Each number is 128 + 24 x the weight over its row's rms, rounded and kept within 0 to 255. Layers, rows and columns count from 0. Numbers have three digits each. The size before them is the row's rms in percent of the matrix's.

# up: layer 3 MLP up, 512x160, rms 0.114, rows 163-173, columns 80-159
# down: layer 3 MLP down (transposed), 512x160, rms 0.0575, rows 163-173, columns 80-159
# gate: layer 3 MLP gate, 512x160, rms 0.116, rows 164-174, columns 80-159
up163 106:094105127083129155130156113141114135148134070103133143152136137117138155134144126138146109130131110127140095136116145144124134133108175130093111136173135084128130106170134096097106132115116114146129141132104140086135115089110141096162081130
down163 101:122142123115141096102135101090139119102101164149086121122127154155188126118122124131128136133100124103110114103143129108113142146119114108113144076105145155109111130101104145079110102104159150091143119129123122114130144136142106131141126191
gate164 099:140065158149096158140110159114141120101125154110158164144111157089130142142165148138115094103160128102083127140131142151125135131133121127182146124122168148136134090133138108114143112170118165128115123165151123111122103138089149160092127134
up164 101:117089065128152130140131141070088131130132112107138127136114065069103099133112128137076103114132132164117146098093120134098121124174134122120125112118120141130110169161185144137102102137117140104133122113116132159142126109076149176147164126
down164 103:116122162104083138115125162065173145151143143144134134140093118104152166138132130109089130112163106132087110159094119100090116138133127123180136158133131151134148119168152117183147104132126152105093110179137127110136110097103124105094100139
gate165 096:111170120112144138143129102158112154114094134114140122104147097133145129144106099114173154140114089117107134121112148121154181121132123114106152148161161100103150135156105096102093139106082180165113072097149131119167133159071115141132103107
up165 095:084164140149152090125115110098151126133142141166137096136147099128124125138144146141112143125125137120122137147174054138128147093148147174120135139131095116153135107161096172072152123145092173140127092160138116097129105136125120174150170171
down165 098:131154130113131146100118140075143094130134159087122123117170148113106131135118157144097124157139137168146100075171153161127082134140150126062157145129117098160165135109148162140151169147158120140113106112136123139095125173132114088121134140
gate166 101:129138151110117139102100145105091174149124139138145104110131155116127095156141182146113200107148097122104147138105140086119167098150161145128087141104106132105135066142170133134132154139166101135111116109152121124165135113130125135121182161
up166 101:132158127131163108090113162097110119167141143122117134074100124162137154136143163123106170122138111120120136181141118100141141162113107116126095114127168110140160083133132152142159116079150136132121082107119122145143140115142106135125162136
down166 099:113107184124141087143128089112133090118096125196155118129140098079124130109137118114129120127157147114130112099143141158152141155130137114134159125069140132106120138167130094101141138100089084130112159107092137087129142149093111102124113114
gate167 101:114137093148091166105125125119121108102142087089086104114119101131138133133130150187101147134107090120132110115130158144132091122142157107085096113088090121126056122164098141148132127163091132137139099155146128135137134088116099110157149118
up167 103:102128107138117128139151108093134129142105131107138156129128119148137085146120151128096177114110115129093120121150141137133183099137080088076139110137111108096119115108127079083132110171099099116095109130109089163097126096117139111111118124
down167 107:107153121117114094079115125101130132151136123114130091150127133119118110154124132190091140120110104168160153165110135087128168110169149165112076132130125128149100147148154079102154130128136099114123120108115137130140136089129145138133119105
gate168 105:131127087149146153121189141176172115165103152117122121110137121135118127148154108154119141123170083145113122135153178108104135114080120067092168109155125115122126117121128117094149085091143160122124132129128103145064106133126114166122148163
up168 097:108140153112120127075120156130107096135167147124129100101107146104126121155145101118128142137150139138135141154133156152124103127103143109172109098133109154147153106133135134118146159115120130127098124182165166153177111085143114106084116091
down168 102:115154157149170177141158136130171113142101120141106111113145137127089127134132145123119117135167125134089152114112148107132176109101116127118115143124170145133113187117134101115166133107134163115153143117145129175090087109087135126123152122
gate169 094:144060096134156130116135126081128132168106135106147127135147141122132116118125122178062070105142124127159104085139115105153149162100088126093144135151123130121121170147125157131141102142134114106119076131134109132139150081111170100129169129
up169 098:139148127125053104099158083121134117125156121131150144132158125133152150128147103118128143107111168143120123120119115154105120105156140153125129109169098145086156153092163116138109091134124109092165148134107146127135127140163131097133116114
down169 099:154181114112169133128109155155174084128107078132145146064143108123164164128126132104114139103141126124132084134127117113127115153141149107144131172096120121119137082113132104144130138149096114104171161148120141115119133116134128141133175118
gate170 100:135156159149124186166130108149176118105149180118098162148102117097136098144100133100145149111148123166131114132136151112143140130127129076111119105123099101153088090187155160134147130141118150130159121081110064100154111131123123141102143107
up170 110:148141131108106115094152140111107163105131083138137108106118120119150108148134158149143150143129155090139157103111123133106103135108154139145182083132144157138160126127123093139139126140132130096106108149163159147153133119112112103132150160
down170 101:093145105116165135153110143149144178127135091125150048174110111118122133135156133145119152165123136122147132121062118100092125108090137117140145139116109127146090127167119121118140102150146134087129149113154133105132184144115169116092112163
gate171 109:156099128106135101112115096144097153142113116157126112132106099106097150104118156119124073139081145128145089178098125121139126137110135196135133123124125140164140119150118123123144143123119096117130132095111121120127114102142098130100140142
up171 106:121178073142124123148115142105152123127096143125109138109109127129170190113116128097069146108157151127170143110100179078121106143125077128153155118114119126138175098124157115172123086160157138109151104140137140139128142131137169120110099158
down171 103:113146139112125106158117164175172138100126102140155079124121122148100124091148119158144082149133125074102180178148107123173114117092128105110101101131179100168102107150140108125144150097092160169166119133121123132127115132123101121134149147
gate172 100:103138072181155100120111128119119130122149119092165112122119084158115143109126143167145163115123112127108095126143109130148154112128126088132121141118124108129157181127101159120139123067108113157133145129130116108141171176143110106128155166
up172 100:155099147167124184144087107107138105115097138112117154127102119127127109176114138141170124100086145143102124150127122155140137150155124111131117156120091152097126148123131171139143069094139083127100148135142087114135133166118107155147121098
down172 100:087146126134107131130097117105125143132129145146121137134153127157151162123136121074134118152103128099150131172104107143173129153148153138133144098121086116119137131117139129119112131154175107155174161128109121133201144095147118143140145164
gate173 099:171093125108110104134108146082115101110137161121126127125174097114069095149106113135105131105129117161164108184141149149114108126148141116112119076160107118168108110102142148108164200132133103119136091115136123144118136134123119126147143122
up173 101:176123200119123116182129117108134118137116125182109088150159164152161132135145118147149127103108164144122092134121123141140103098121127100174113086089115130120108145127177142142143164114125104121120166090135100112120117136128135124118124122
down173 099:086119143104144134133187071121128139093086081150144110091147086141119129125177153130144131128121136099157136105151181157145139118135129135155129102082138169107131146131150155110100079122088126122091117096140122120116145122122136130122133157
gate174 098:109119138151167091156053171136108138106119127122151120145122142143096094149145141124100164154144147147129110111103084101154116151128132107128140120131111130155126111183096102113123131164131101133148133138130126114133201112134162121114090122